config = dict(
    num_hidden_layers=18,
    hidden_size=192,
    num_attention_heads=3,
    num_key_value_heads=1,
    head_dim=32,
    intermediate_size=512,
    vocab_size=610,
    hidden_act='swiglu',
    norm='rmsnorm',
    norm_place='pre',
    norm_eps=1e-05,
    positions='rope',
    rope_theta=2600.0,
    rope_fraction=1.0,
    qk_norm=True,
    attn_scale=0.177,
    bias='none',
    tie_word_embeddings=False,
    parallel_block=False,
    init='orth',
    init_std_qkv=0.0267,
    init_std_o=0.00445,
    init_std_up=0.0267,
    init_std_down=0.00445,
    optimizer='muon_variant',
    learning_rate=0.0114,
    lr_mult_o=4.0,
    lr_mult_up=1.34,
    beta1=0.95,
    lr_head=0.00844,
    max_grad_norm=2.0,
    warmup_steps=118,
    schedule='wsd',
    decay_fraction=0.925,
    decay_shape='linear',
    final_lr_fraction=0.02,
    batch_tokens=65536,
    max_seq_len=1024,
    doc_mask=True,
    train_tokens=490900000,
    max_steps=7491,
    dataset='wikipedia_en',
)
Each number is 500 + 50 x the weight over its row's rms, rounded and kept within 0 to 999. Layers, rows and columns count from 0. Numbers have three digits each. The size before them is the row's rms in percent of the matrix's.

# gate: layer 11 MLP gate, 512x192, rms 0.217, rows 189-234, columns 0-95
# up: layer 11 MLP up, 512x192, rms 0.229, rows 189-234, columns 0-95
# down: layer 11 MLP down (transposed), 512x192, rms 0.1, rows 189-234, columns 0-95
gate189 094:442544508503525562468503494496500493591506490471494501593602507524522532487591465510442514518528478513452537526498468527515572552491571559506472519538407510431349500476462537495592576484515440580498422510479563438589550497573453479534527501507553464552477519428389485447536456493458381548
up189 099:405525518531521448512523421520534558492554525435513541500408413500444575553526533461644430442433564515531572437537601589466610398412462505520558541532464391463590448558514498483551550474462579515527453480442499441466492549517518477488534541548469504455478511488560518532525484395493454491
down189 100:515535493580461487470388440459421582413483586529572502454505571533528392506497491480421571476445486449502606478527471428466492538529450458552523538409460534507482532473507528438560583450436521491492498460548496497435457456442529432537557514483527481479417433512466378384359473413501553418
gate190 103:507474480433481557571501470452453490463523447543531466530444487544492497458462444531539353481569501481457544517486558606532511505510460484532513503517572556506504474592512524496532505490519519571389441595491434458514456430555498553502473555522391448527488598616523467587468470478465517408
up190 104:595467475473521516491529543585484456464474497489450499514465502511506490429448496490500536533460464541443580489536549541492592439471511518543508467483489606424508478483515553472367530530535559456474458438439505581539486515487454480461401580496543454443477545435478411542511519459498544500
down190 102:468539487515551478490516398332506471470502497437596494581526547373573533510449551554512530549520522476469478502495564616512436548516549504502584544508457573538510448471509458588507547399505497413487465457554505515431471488549504518576540529443565639415509580527493486354547541467460512506
gate191 098:542546504564502512483477448511545455528459524411607511522442434592470498563509517484569493560428534491499459493530454567489462462502486508516553431474465524508534568490581445472458488530497457432548446506468543606543614406519428563546568463478593461480513585529512405484567440471414542455
up191 094:426521509546483451512504534517417440430575479563472399553474523433488526456465478469523442480508468536601426517516591577499501506457531510494484558561542444458455514552455527504538555521485572455499428447484436514546446530568476428623482502522422528421464435479523530517478455417576535563
down191 097:494365552535509489458436519482496477580527479443511512426446430563470446422508449482557444474517455490489595532530477460503485616513550482492528601552464436435539447534595533531523467493406539430552579514513570441535469497483563499524528443440569553564524494508470584517522485598532498555
gate192 108:457548547474501397451539583447502451538446510471448540492449479527508454483478541482536487517503405483489603515528536516554484534491482493487526491496493510637504550497455414444427554432453505518559449581444469408571427490571496358453538517557511504549468575498536507475531493573434445471
up192 107:450524420383490494456504581461414415523397517520546494568425482493543568499560427527588528520621585514463421411510454475528485537491539513488517519543570486580515497474520592456524438539547450428523541561533532499509501587461478560502499486502466507425528504488461462467510571454506615555
down192 105:524583465507513440486490520529531543505487456471421544556487543431544429500478463490498484490530540546538516420573443475494480479510553539447571551392505548447403509472551453435464412508468486506545500625350559503546522485423606483490520516453553525481486511560484541451410446491483657488
gate193 105:393584495489480574449548576506461520463462525463489540534428507472462431568551483482507570585505482483528588462529427531493581360460551563543546529541534537573478535417584432485554563514479592607584555498515561409564495578463485543472567481543498536482517446545422529500538447518485447522
up193 111:431444483530516541499454537515586611439529460489460493465491403523448512553530531520503557581515458485536526417432480529448531418528536547523438545402515456490477513486509521578460537481458543557589573538484485421609500516527485498556525477552467619477509375465404540451515540539531439587
down193 109:546455514624498542410459509409577502516495474515503488490387457428435453457542537418451582512485569494567506576578473475523478481484591437551541451552481535450625450476463461447505472497525482540386443531448460477524470563484476517535505516462510507522452500503474488548525497539492491445
gate194 088:489497535389539448523567498566497521601568513514510547538514562481488434514492531509437509456396492407445538605526538470536435515483542512503610519482486447417518543534579510576506441570489439449464503469469445411558615480569560420531541554486591442582470483478453469540412517426504465433
up194 089:570518496561572412560480546547547458436526496496507490403595460587527479476596407490440468438483538516568514514476547506476526505523465509460512577489505465532558435514460556569591473394510466481570465505476567472567558450543423629470465554553479477497647504589505637481478517512468472461
down194 087:555479531552609584425528539507475481456492452466461447475465483577528510473492489439457479601538508525482475553566534477500541491499429587467569542530569518536487529565519403471508535537555529479416505489570572620448390617496553501499531521548492569458528481493504535528416553513518507469
gate195 105:505473526532518443517485573499542409494584423473446577529632563491450551424455465516523577574537373503467494457408576584537540418483444486490516512429491492528543481475555453440420599566494550496554529434512550441460555437511556435486504432545564396464480494464535488555537499573447473490
up195 111:445409469529506413409502540531556569389486483513482619573478517509515503503458524460445520539444459497489549553493513513486529516510482562512457444512466475510413542503497679443462564470499474507458545459417480440433488552532456522447475562425502470472440472439532417447563520566529511523
down195 106:522528496465591454553498543512474587495540366520509479610520474477448563503442444562502561596455459530519488572437447418536524500541551516431470396573419552506505474532445547557521488420540504476546531407464526525505616579532429556433533483502471472454480510485563512447494502553446473521
gate196 103:502365546541561565444568553491516461458545448532465505504500472486465438477538587444474545604532466555506605468465515513481573478483535513492544557462495494538497547558386538547499466501501520542477449482474554452535534505461545532451528455574556510405428534585558474556372621539479431464
up196 103:490591508485578509494528454443528469551453425509500479573487501467499494464435465516420502429589552433484521476639521483484429518462633510531529546491475541531490433586639420517573389528413495483478476573500413476490482511492473511442508529515431527529482440509546478444582521414502489510
down196 098:496446489501471481521466511522526405570539482552575511524514519505525474483546506508463523507467525465534547518503565546559479515532413552557510478475464569506365421498524473559472518531461544609431410450515487497527425562565516560495557560569374578470519519527604429470603504547563435471
gate197 097:524503510463509499596507606509367539504532497520480573475478498421503441498497527457485513499486428546532407458524519482514483555469412549356515412483521487502554455462441509509510452502464552515480489511554577472502442495440436436522434457490426464586390572545543460473334470504569452453
up197 094:436555522517511452570473573513436456517595420441510431463526558547492497473467509524514545468515615451489425538573531463536529492448542449448441483412558492474548529401441509533532519517471571571502449398485499524483488546564501426560438442616441428521461469487483485373387578449518341516
down197 096:460527450417522511465472525568545463447453507534501482464414430523520596502575512510445517481527468494469506576532507547479489476498520509490448546518571555442432512514572477502504483497534484457483535640454573452512482497579530520429541502445435535514581445537482531542507451452437461494
gate198 101:503532504575543536489393513604456509456586497492480599462511549475496371537445602519505509487516548622483489495513527512515492460482498449498416539498427420510501507509479460482513560487489563449525583474420536547471359640546575509537493549521520632561496618509554566501432609525481448467
up198 101:488445473482416555459402535561406609480526508545543547474560500468499545517441464474537484582621547442439500545464511542510442454509498588467627547530521541433541492496461460573460462478652549539494497463563430478463435488442573486522405470593477496495582520519512653465462594555534488486
down198 103:518527435496472447490567583464538471480432406522503476443409554457531503528531550516485539481477537422374607466502582478493440536504551454579520558548521454524601456513519541530496463568496399410495513483408517474532585526498499494549468458582523499554539538475530533471371421552462525467
gate199 101:474473464466379555466527548453431444455488521524474558513502447402497535537524469423396501542439446423496472497543482499522526524570606467572443555555409532536566505478476550491537485525453389511529541473395378528401598484544514497464498445528468495528517494540492548465490462487534468482
up199 103:468463414533516470426551614589546492563573426551561535502548559482499511520478548472518522543530478468464509574446400552504441538560385515505500463504507459524565439578547560538518461610525563518496426444480448435370575476506525462485529417587501577501486490535520500502483501544510486470
down199 106:495448578503476492385467465525468553576527510516463521447535487505450522556543508573457424555372524513488566516488535589457426427579436555522470558417555460465533432494467502498605520538573483525406483591477537567487468514423553526606475428463538521499503552442547490449660457399513546583
gate200 102:488513509529390448438495517524568392506460502444518491609568496456455410480563485537490439507470499540543510486466538480623422530571538521525467552524493486427487519453458481465519483535424600524424568540518527482536509485479484439586469476398498501471441517459498490458557497483514486445
up200 097:481551468568509445462438491507473464513508556479524447427466530606539479599457416425534457470527482444451581434550565514465490587482534588542526486562414504447541485495574590496563561580543561500478443451497481460530507475471544534529517451436587522517538409512551487583580573487484509564
down200 101:511452556412524584464531518483542552603470424530464447478489481435493475495515553494463496560517410487527546538520503574442526515476515472463548566484410468548470509497400541528438527578515541412566535449424493442412476454571441520491474568539505555518498517531456511529405499462476396519
gate201 106:531496472508516534501493534498560380538513475548447623440508525516442443424419531534396430525507484503544510560472453470437561539462431512535534454536503503496465553488490556485514473568507472599466455464559488391540538476505512428468470407480517465473448523516453469515419556545553392460
up201 105:546433473410510499575536566530504571620388436495543438525596546426502441576536457450501470561505517478579561465493474513532490594546533491520429581486523466458542483469481460465452453609412529515581526425473485515419527532528519439479513420407481513462450544520556419538473471508412565561
down201 103:497535503547489400415532524595492466511455459506476522425330499440523549508558516430451504413505566449457534369480571559623522503533487481504508498539508525510474472469478441471447432485461493430553589453457413527480444449499591593359501499545459464508555522415614515537517445461528522507
gate202 098:473447532639449540537520566514502461441529430480516462568509492426549505504532613493439523537446471513463495532585567497387551534478572562530477525430461495434551476481624495413518486463405468503507506483522529477495530488494524479458529478489451517499432484511535536450467477521456569436
up202 098:420491512602517551439484415488592573549441515492517496450530516430519590463513455494513502440544515500522502479382551470513484405505484435451462496484454536592583452448438559561481530484521605459450473529455516485530466483444522497451453545584614475531463480346421485514444464511562464462
down202 095:513519549408534541485507565529505442491504344579525492457548469440481472464457494414520439522538484535495477487551473500534561452491517496454552418479638454552502568514471533431575531546460472557535544503499446511477571410503448474454452584494505444455565494443515518575599506359414529435
gate203 101:545516425417522417412480561480514460394481471483481436531509560479559485446542424452491524499395532467563424513539504484454496503578535485494432442529501565537550458527503509492528487561466552567456506500486601512596490395485470579490525472425528459443458493535466553540572533532479513492
up203 103:511571446498501452520596604542573455466550490455597458547461498435507489442597462488444452498531475580487408484465513534544411441439508521512428477551471404465445581534465566329440483542536449514517457423504487515512484538478501517496469587465551493503516513454519449435519624517560466494
down203 102:494497436545509520471421505515396596385483503640461460553570465525504432482481583385536483514398447569457532656511501596553446544585538516559565441532548503497500467494563485504454453529432501638457444477510442453485480444500459579611521483591514617467513469493517512550568434525514482468
gate204 103:535532471443559523447474568502567507496431347486496535537562583487507372522480417525527509445507504503478507456467519472507422487445509509423460496609475528404408619437537541475465554476453541500494534455535437462393440544535504516522566564468517518516571522537397496477541500529558499494
up204 100:577492544534462549531463539526525556458478497453556487424423539482570462519533480455402508455517535528577615451384556457440442474429532598414516517525459583488440526478533549518565516503386442494522416509548517514506489551496529545499511510506553513545587557471433457505500529403611441474
down204 101:473547517338501398498490488490434515549526590539503502556528477500485566477468478548494550500519509553507391546541420516580537515447511462549444554516557498611454435496431587492487580538474537467443563519461525506568571510462486554497441499572517467459435509501502584497443515533451461465
gate205 102:522465508527434522505530555482516530496524423454462476451529457473517508526415533478594464473541448549525512581621564524500484461494483463470509490515556476542442538469401467481550447452523586512492593539552502438486445529406488513440465616416483514556481528531524530491573538424553450569
up205 100:547437434543432482479559492411493525549585413556488486547402471451555594529509493535440387509500485530481475481453491490504557638486563570482588464532510486485522503564524418541518479486504530399434520463405496450506520469400566499464530463510455465552580545539419514487549542459472459474
down205 101:472474575536539548458425428462483472558495505467484581555513576472469477420519451508524536573563450485466483473511464464440489533534402503505522482522549557547576457412475507446487552414474459496552552564469441491470468471576497628471559495484534470488447538522517483595580626543431441407
gate206 102:457503561557396544537544398514543523383474471456506521556580577455448538541505558538482566416421505562460547462522472496538611477507493466466595526526567474505458456482525505492578445579591545527470569476459532465554544483519514417497581498537519520532460575369451454459515480524508455425
up206 104:475432433595487501533527585558517490550632516492447462551459534410475545601421519484503545455521518522519426510580500549466491546544473527465515514314402479513422542446469509361449484565510470372577526444568525494503449510449490450535540510514478546481409472476489570517441511466478434507
down206 106:561478613545450485477455391584513467499500488493508482564492475442476528537416468507450471464464521530472554501492520456524472418563507428479450317503497500557442455429539414424453570487384565503563452458515479462552428485541518474524479552431532543551532505462468516453459593430511512534
gate207 100:601471443492560492586526571443503475500529553543540572508525570506479614449563458511473492449524524485454492442490513544519538375546396455398543450585501515505520508485512374496579498542424461469569471461487540557512544528639539466538493469557467579504504462461497450469394512497492428522
up207 109:519474442541612465519399581465523502424553567491533515551483521538437461521591532503472505532492549493477505550587499553472590625516436437493584461430489410457450372505550499426588490495513529553527461518567503496498461503557530519448532559499544543510458481532372465489453526465458439494
down207 103:552491433540637484491495489444560528445495468462505571483452515532599478463530563458510515427472486491522492516489527488495519479438502508520547528415598541513472431486550520558564527520446555532570527555590363613520633531497485414428457502569469439540538497491511424515460406516516459460
gate208 108:570481510516459527478549512492572476532561592432536506473513438489453466523607614520550478408523510501502460548498497437500474505551529555416467432466530491584511559499452543478389506546383427488536544486491478489487560488509568522489428465450527549526396547488497533509538538414468503565
up208 110:467554463536492500526515454503508521574587507488587465457440497546525469576516497564464547466420588415478519489575534481493449595528583418430525535550584513515540546543472489523504604546447467540568530518498562519529541555453573451475478467488439453525538576428465582487532443454542456481
down208 109:555521519443514420595580587563504434500499458504496462444413517523526499490514507554495530441520534481517548526431425509610584524489419482522501503497501507478577484549515551553512532493514492514444545523531441527438483506547555469501454369470529490471596497496510468449499529481534543463
gate209 100:484504505484510458504552631500529398502520584503425479386520509562513477462417437503489507513615507598487504507446439435497510432547415438471502506565500456635484504472431394525409504469482598500512551477495550480506469478475520503455434460489591481414433402547490608517565543485440458496
up209 107:501456480574566475487439420472511583436523458455520562574466553472626575582551472487541543499465537540492578596508585421515442464469492577439526427431532551464503459543587533488566594535589423520507481490623525564457505542544537491563492527508468492524511580527497458542484448417572498445
down209 107:465473513498483500527545486413534457448591393447568435559438484467443489612548506473557477431554503440480515487553524451486550489572560467476524455479458425496483533425582592454497571445437526471517498551469646532560559523585514471482504562517549486489419539463505420410469388508508496454
gate210 096:510429541562492549467530512439475538581627449471384448538463497556455476545568564441523530423510486535482576530564491437457590551423420504450560458533487482528534539436593498412491510534495491552555439570503402545421434493472451590589508503488528510539488558487537487499498425413546509403
up210 092:525558501473465550446352507576491545460425522498466567386498484464519532375465501490535442535572442522532465580549480497474557477531488504510569549546521490453522486511460497462513579579468437532499482448516509567518569505503513583435467608427460450538502543427499459471546441481508595564
down210 096:504438434571518531479532517452494509584580508420492411487468548496518374505529528426523501506478487494539533607576475481566563420438492530440401416458523508536456583443538431493567488471523517462625476517496440532506435529419377465533502461453501507496498526507477466439512530351528478404
gate211 101:559563533521517467483506476562506520407482505475488525554487524459582490536423476490399526586583580516478550556448513532626443499443470435475525495525431382539545414537494462545508505484472469595573513467526542500637497475576461420594532544428547524397575492589540486520505522550552505452
up211 100:601561510509414529576451543604524487550551565487528492529517547590581484503506502450419433524514513548388460533479478488473433496469510466509502365462551533531561559526371508599541612477528485557555517541534532395564532431484564460473620523491465526506503490482436499481476538579526470472
down211 102:613517482598437530493465546481597491464526539499484559526541478454487452421463446482492541478487547406490666588460437572489449525527528533551447524413537454546629456451558483460521550551500507517358535478455483524422496411474481522498500473381442467505503554510565440532456525482491567506
gate212 101:565533535424440499554484572440473476497645552616491448483523399498440496476489522455555536534446430525449428458449516459500475495557539414512520461576529521603418503494404432478420440466537472485523526562489437475506470514543558518440471490466493413514608490551563370559503435473475475584
up212 098:490408430462510511597419545453508522505569604565540506556620516492492570470585410481454485569539417564493591526475492518446470574571482528473502471488561499551555555575514520608482490481515527460490491543402489495450545465436515495457555547443489584511508520471522522563461484564486450471
down212 102:429449434560582502498497500490513483485526474455464473462517429532457489613504413597540562507557491492488464531678447531500418616498459502501569506570508454441574424451498499544462487476533410491500509496509486526543520424540487492461510530513451533523564469535425535402546499415575504538
gate213 104:353526525511547582516495562475546492525431540530472514555600479486507521496507554566558496579467499456493414498409537540465455457543545434596506545486498483566516588526529536391514478479511434533621477456550545444507471556507583515593484492546402473520504542499557474516520572430495444617
up213 105:509441596569606503431492477467528540479511486384505459541521416506475520522489541465531464529528512467512429454502524502484579476583520492451522474546480532428534498526604528444545511548453519510521557454416517455537425423551500506568468450434507555426441489461500449515487439453515544596
down213 108:483523408413486431516524622563508566535592459598449462444597377523470523557469557495558482477490541536433459515482486518467515494563467560515504534545436476454561491490503475425435513492446463499495482497480516502513481501476478514448469464553529517470473425516537462522477517528546440509
gate214 104:497477551540538515479493522523440535465493468475468538384450468579503526516388497484487583474412474478534486494458480602425527476445453534478469567548460528463466425535501580465514549666579491481571556417505464527509508414570468514483606534587521571477551499589508484469514468497520481505
up214 102:429514450570535487452488480498554493432540492432526413552472437553618468468517618522593466481527480473468523518438553487565533457534537491446569476552533551512470519480532461573562506388478426455457494577547549506516425607573471558432448598555540426528449518505498495558518551489565503569
down214 102:434469509517530479611455482480489476479530486594508400459502391424500457476527529447521545468529538448425521504578557566447494456516509554474605565455505420491451432471498491467495558454468436506594477487467505476487475518489442570534636453554527549522550626480498546509495439559445451475
gate215 097:514552473537461454548587448543423405450400517486460523483534556496439592567490510424500563533413525498495557449459509514473531453504527470507449514576469561557461503427428464528499499565426459501531577563493590546559489461598523488582529468541526394539440453480543536543568484432480515480
up215 098:493494532539533434487511361605438556596421498539494413551503581451487489543434566456534592549511538470428520432495438523474470436520583544521519493491488512514585572511497536487544456560480496461476510479433524488583490551571507411548567551556557528441524439442474457518494488510490374558
down215 098:424481535586525460457525501456450525549500529515502491480493589528384537515467505536437496508475495435591511481551539465561521515450492557501491393448464497497492457460587480491548544479428397542397525490502454438452520574539486490460477501501460465462499473549473504569424459470458489585
gate216 099:543422505451457529466396588545480493523497482617443546569410571434404558495574437490471498540466432495498477517449485504543434501509571417457538473493493525571461528533353503484383584510584518435503502378518556500441416470435428489572571433482610547640510495549497417488511415568556433479
up216 105:550446542547553498529532497457510478393479452509496495437441493485428480501580480536553473476464485449537498509605602486429545528498440593499522606436449509477450574519499430598523400472421535560428455475541434557539490585420611551416514553488487468535585549501514610536577497470540489415
down216 103:477522417509497574526482482531476593529567468541488565490575395464488604471556560530427629479477490541513466498503534395585541527482567550449542503441523497481543466503488430477495523538508412534451469512448561480434451417433546478473498460511433579652541474556517468394505448476542459501
gate217 095:405500515463463442491493528548561439528539458560476515559438462571470496453466557489439583398531496538598542535420543507428434503584472418564499540432483475465443566555547415475517501396429499584505563481527540522512568579456504625573534539434450479561505422616535565507528574398492498464
up217 093:483487435490381539484489472487569497535591552532508622607492482464479505413512499476397558477517504505548473505482602417447466514565560573462522540517515482446515491473494457482454514505498474636542420489449485543561543532507475473495480674475466463535572471535592529459508486450472491456
down217 100:514414503478471501526496593459414463482460442444497404468560440478563434500475495393401541440471436529502503578563479451513520585518577438517535583464575521485415533545541488500462477482521457451477470494436398491479554464482332487572496588508467534547507547534476447571492476431584464395
gate218 103:545471490572461501484471438547496507607488533453489507542563504532455555579413465583453544499581517461475482525499567412494457566562478451586467488511455500491514506464478553477448417507505432442484472487458465501450529603480613448463489528579521604490594445471524583531501393505425549427
up218 102:610435550426445504497545449544555499499473525460505539473499491499479562540494408476508515456424534501460547502500447471567524494433537478432489491507551449472651545489462478469431529521617467456532616487573638534492485451418418508526448431459491442554493580537430449536477482617480515461
down218 102:530512492521562509524557536491463448475579531558491544488487621586551477435498400501422548547624499454444550509517408458442512514449455498501533519450493484616420577507529488527630512464486498479507478503417475409517543500494493502455488500533501399400531466483570534503502552468462476477
gate219 103:521397424438581402585431452542513450551456399479465437561457601496520452446406494536520528529438466493470529479487505413472530494473506421440492540470499488423511439508463583445458580486561475617525478542560489528442457516504400504480528490529487461470552462452501578345549465523508503512
up219 101:517514498524462519512513616539549516479467478468437469546491578436547463472476525484568499604531493473473516446503492475568502496519528462425543453581483466456497523382527521498593540578537497504572509477464562490482476447559421464489484501450566575459592611537563502460409560491534518470
down219 103:544420437517401533519463560599417528417475525531472503586466463492459542473355404533554548521444466584570610533409416522536495517532458426434495503474489450524505556542448461576553509497521535521525452526494521443498545370464466499568517444479456526492548408414470530416545473540448495502
gate220 105:550481472511544456523475478471593453486513510523490447481416515486514550544457532534519543491573511486461420416508523491442535413546444488381493514536437471539435607550480519501613468491495521518540505474433467556552585473503475434530453527425498474505420490505495494590477564528396559409
up220 103:555489506517422606433501507464457501542437451459537578491519442539541371444520515574516535478472527525433454479576502506519429501455404497595567508473602473412477546540514481480506371508422504515481402463488458529480551527474440510474345484517511483421486482483538490531440433482500517497
down220 104:566528575390466523412509551478538490529505521515487524528518492510532579535447610528409550521492541464462445459398573495444555423457570518539410492441526533547512555470366623465522603549416518521511463510571496515471535483503464480478515520412467558398453502465484553521443476508512497578
gate221 102:538483550507514515455574552472438485575506357386484555518453557538477469519477498469511521524591513549441557473567521493567478503522602577477516531532544411584481487518489634459461636512517484512479453504545499430588453498512489519529558435462431490470467514522457482521559402498489485586
up221 107:518472501452517491456491495566527560557490530442552455476575467498371452539559529475602469470434491534493535556514485536573473414503496482520429523551580556541533543576501637373534454477584539511484433526523396547496461485544449550483423487510596531542507502491541469482621560552504477433
down221 105:592455575538485456491536495478411513479441576596555533582500509576423508504489562496552535530573504502544547531505537478449497380501462509463545455416484459609480504555513538453450553526537537533498512470475563486478491526503481621406531493575556413499533518499525512555445555537458447428
gate222 102:589500488534526551479462528618418553538479479427541487505436485509530589445532525513457498543535518583595543437446540537531482589506478513502496477509499404571444479510564467513475563557369401549493564496453468507494468423564556478570516540489519511476537494466554541548447442562475470520
up222 102:459491484453369515471557536517508514516485512526562438542466534666510540469447608539522494583458554462543548484524523420511436534573428478528426493531551485495519390428516541507603551496422473476524550425457581528515496506537453558509444557473516495418544503468445463454540490506545550460
down222 106:494487525484450495502543417470486464559469471438475474468484549535551475469450569586426589468454469475414590501481433499402445411550548476559492569509572513522485392546495564494540479484552473429574614479499498498507490435427486558530534534473396474593552491474442463519459571444508491484
gate223 098:466528486493492512554519481412511563402598426399417466452566508451436450490544517595449390580537500455526530533572481538534452528539486464457499555416519437525534571518500517491507415443572467452505542504463502452414467416542532502478547539460512484525476448513506411455550516530503522534
up223 104:471471482611382492416490564490571467498408466460484506466472474553541497484516456420531489525495529564544560458519458496515472530480508483552411487563591464471476460551470491536527525434480581607473547491596492468495500589481468480526491432478530515502491486596480554402495536480497476517
down223 103:507502505470479442399514429434467547488578476487468465575509441489449497583521501501509556476487529448523455598544511502476474559479469519573422584534581498547476506435533508628554407480426486535393559489501560549537553440486428403427589454448505535492480464438544474501542455462463502491
gate224 101:495542511477546469525521528525588419465621447548479516551527586394502544501505522620476584486539433545511487461476553410455535499549494388523509456625565464430417529507478477508490541444565520488534513439505526493418465512530499549472489575488441485490478562547585580477544527523456504564
up224 094:560575536519595461509444460355519486497525465566532503428592518427528475518455518505482494468490393559464441476489532488442539555451497422439544488502524510521459527514582458565518462421555553421457490453544497474398453428449381473418543504462528424522475479572465451470461527533423571578
down224 092:461431564530494487526531461395452549475413608452458466414477487578548441503483502374408546566417573502468520486443482503522557557482501551488547479428471530529487416517509527480528521483492479488459404582525517486592516501511393405507576483533438509476490452464432504449300530552475445535
gate225 102:517489502433527519480485556526484466553535502457460614465481530508470484518522524566524493549470442511516494501569504514470456533505477627535489534532634493581499569503451488500633492540501516582517495424400552539471486460407577490484479442486545378494457467587492529451459591464567541497
up225 106:453543540449556468546582468467532497386537484517468425412395547471547522465374595528556466452491440572529580521533444511540553535447471520500521449520489614491507419471557518555438524520403487586502557500436560571484536351502509533512466512537550490516398462445475574496488548502528473473
down225 109:514469534540517515476519560577459493464488538560551477573450558482474625501463504437524532573584514562523620474509440469422439561469560552450445502546497537446543520539433497465480367500503528640467550497485501524481413495466481557544402623534540496539602438569561541552523414413535529512
gate226 103:542587537476539509515363442483499494579647515591570562513409486584486514483530437479518567470486465459524503443494559550462542556511488431427520502532462423519585443547460461414495530433550467466389493438523428518520498484581574512587475519426512546536486487465526507555455497527474558500
up226 104:524612500529440462503413408448584495381626548487584558564527501516525528493555496499481533483508446494465503573449507535518534500474515439449506501589480497433522444570401468487489515443532478539500445444404460390432510435458525451539377510435441530594531492463456528560561492458551551530
down226 103:530491540500504470458493497488601510499494508468461493521486440463575459462475487534579453460401454479528532557496490456475476572403526491595465488493487614580562505497493417445516499586526452521506431500579531532538434477506462606363485419474584567509449516526499472560508519476575414478
gate227 094:532558520514512466479616495460491553501576574490479519484484530530559534475533473517531565446506536555567504564533474461504420634468487486578518587492580454401443430493486490464509470528588479427506511407485518505463477472510490485484441555550454471456471452435503525535485467333561537523
up227 088:496374543448589447515488467539476573555599583469467532477545476426434531540414545549528505598563522478546434577448536569462553604458536507411537497535470477436498455534491532422457539500497539470521531461539518517469516544548497528546503583521519429441450464512473489442469542466446460451
down227 089:503573508517562484506507521427507590446476477504480547519463565465576505521450503494540532507419505526447561510592496449517487523488484548611531514527608433592475519417541508539550464524555514453513461597439549598453485427467387508411413418475495554505424539501523540489488463613495490587
gate228 097:497565556446464511475479522463545553515614488549523481517443453629492525572590538568496589549427542496539442503465563530479503506415556460553494491526477437445568515459509438488516431543511524528482530517525486435564536480438457532593568446563580438488469547550542493438523504463527481376
up228 093:546420594389535474578571428489499495448483517423504481528423472603502599487455533459506434438478527404560577518622519581503406505428567472534508618495486537482509565505545459388498525569463556480476491546471501486409473460512546440482498456521572487415461590643499586569502498496523547485
down228 097:529532540438425501581494475561474441596530521495489411468461464561497564479494428533520524417487545523578508522360542523454499466458503514499525578444504521547499536429493478532516509441488393427489481491483468543400452525461512474476493521527524483526448611457516513588339465539378557549
gate229 105:481408485498597530546473479464444430452611474451396470566470519421478426520462470536492584469513479533590602530482470533513494488411441465575451500405451463535476477591543455459501586478409538512578542549571531525497410424604535443505471516451530504442477506458466472417578411566527484544
up229 097:515543493552521503576441534538605606498525459413592548436371558499453486467543542515415464433558427502488545531514583506443518537572583423524505542498583554513547519528460519473450529478463435570484487466487481521460446492474557477505437560521456483548500617467478464463496480462542502527
down229 099:433483572503450461500527535473545462403500487489499548499509491514551549551473488481538429536581575510573507473544548537533495533538552476522511466449436467561507513456453545447436524533578427465529462598486486426591533477518537467511525450487496448514491399444589368451465490459518462482
gate230 092:457562591458523499553492554515571533475482437410495434553428636466444380493442416455499531565527464581499575551551457487507525480522447441445486547547524517526539477561502546448546480476489477480447473490543508508494562481555496593460562523491547564551506425500514531469414458496581467442
up230 096:440519480435526549462454496574503559492509442413515605547463492542483469522585411549493472494489502553530539484432443475531495437612514540538545528469568617537607411532530616533558454551546378487536497547563540531445495430553468501496489441457486444569544529574457480473461515471469570547
down230 091:539487521438550455419529529406407492550471555494491452474558513388511585634473501454532464518415543556451491503462529452466612514456485492540483508516557450475527510520468506552513541590540502493520526492466538568393485561503499508531477556475504547516439562463555504597423480527480496600
gate231 102:434512487413454442588478493463428509570451564491498585461510585551472488390502538549473497523526422510522548546363559465502478527579534553522502559516583549473526453535454582490560466473503485611366491508549427440546431506459498515444484493473485609486489409522428487506644448367500531465
up231 103:493516503489480491524485510571499544462506502532423463477469517481482500544548493553431510514571428479562531374525549441513436461551499452487476533454516408497456519480484440620492505411470452540500567634507485531528483485511473539385500612519566531520468440495540491542511511460501544410
down231 105:463559518521507508520529486476480514588416510409527493523521500395531509414477533521503403466459486602487463495466519504517580506605516454518483510419390510479500480514591464518560532564596512521492572535521537526536541541503502560500518480500467467370644548434485474498650499400543523487
gate232 111:492520518575503449372589476509550485408510547508474428467548472525553511485443426489473479540544508498427514563491528512520439418489441494405503582490606564533532495491501507581527531549471497611497402502553505446524476464489539459504390487460450530497435537537510486484644524430565468597
up232 110:515548548447484480445557411498597537516453479475460511532381475545515529462563522517509483427419471561564480463465520475512627445475492560554471502542504489478563535502576476480535460555508470442486502576565596464478407461457492494342472510573558531492472519548532592480476523535488512500
down232 110:533518474415465535561502554495531519499453504512485584512447442581531504440514583524500491479506529538550501444490426417537428360464536571534419579462455548486508548475654606563498441494550447608439386544493482423553505529530518522426480449522494380447478454557463459476556521537454433584
gate233 101:572443501460527470461400458489523489565538402493502496494442550556491467467542490529440483447505580582462542529492432474469415475449529506414511525491629570426495663477562502430542472551501442477529443493487374457549480483453535508512565591590566445535539496428550495517496579539455461541
up233 100:517427510491518472557472490468487570492581563473468474480517550482462442481519488468458501470426502514437526573462622548493533556598538504557516458551479427479534525567581501564480489476521534571492439461590465444482391473410556512593568420529542474505584448416414520426520523516508518508
down233 099:539446520654464410500536530576503546541556553489595467532537584440577572483470616553616547538527603490439530424448447402441434504546525595489564528473519537452519494486490494504515450486527544445476516366476522520460488540436513451512501488615412458494460492481586448540509505521565505557
gate234 094:423484445468547522596510494482554493530530565488480615490492426471533517488545607408469591492505449488506479506393444495445529527440522563426525552565479487507462505526514512480455540526547441540431547484500507546553544496523526409505458472428439509442442508533487533509445576510447521532
up234 099:409543542515531472503454471490540436528463554542406532479478504489423530567409575465511522496468469398543500535516509558433518537517500587541548429468585531557483533392460536477406479534590432586558463541531435449543467413468488405467539549513593499462456471548488552407517480482512508580
down234 098:510581534513506495485668587469468465392522507518511456488501518506454517530472515580547509492474475491528464545554431556595544511485471548552568496520512398507538379527528544496458463515451540492498474436540563551524521446593518500473492562388570401492562477618529530457513504558528547392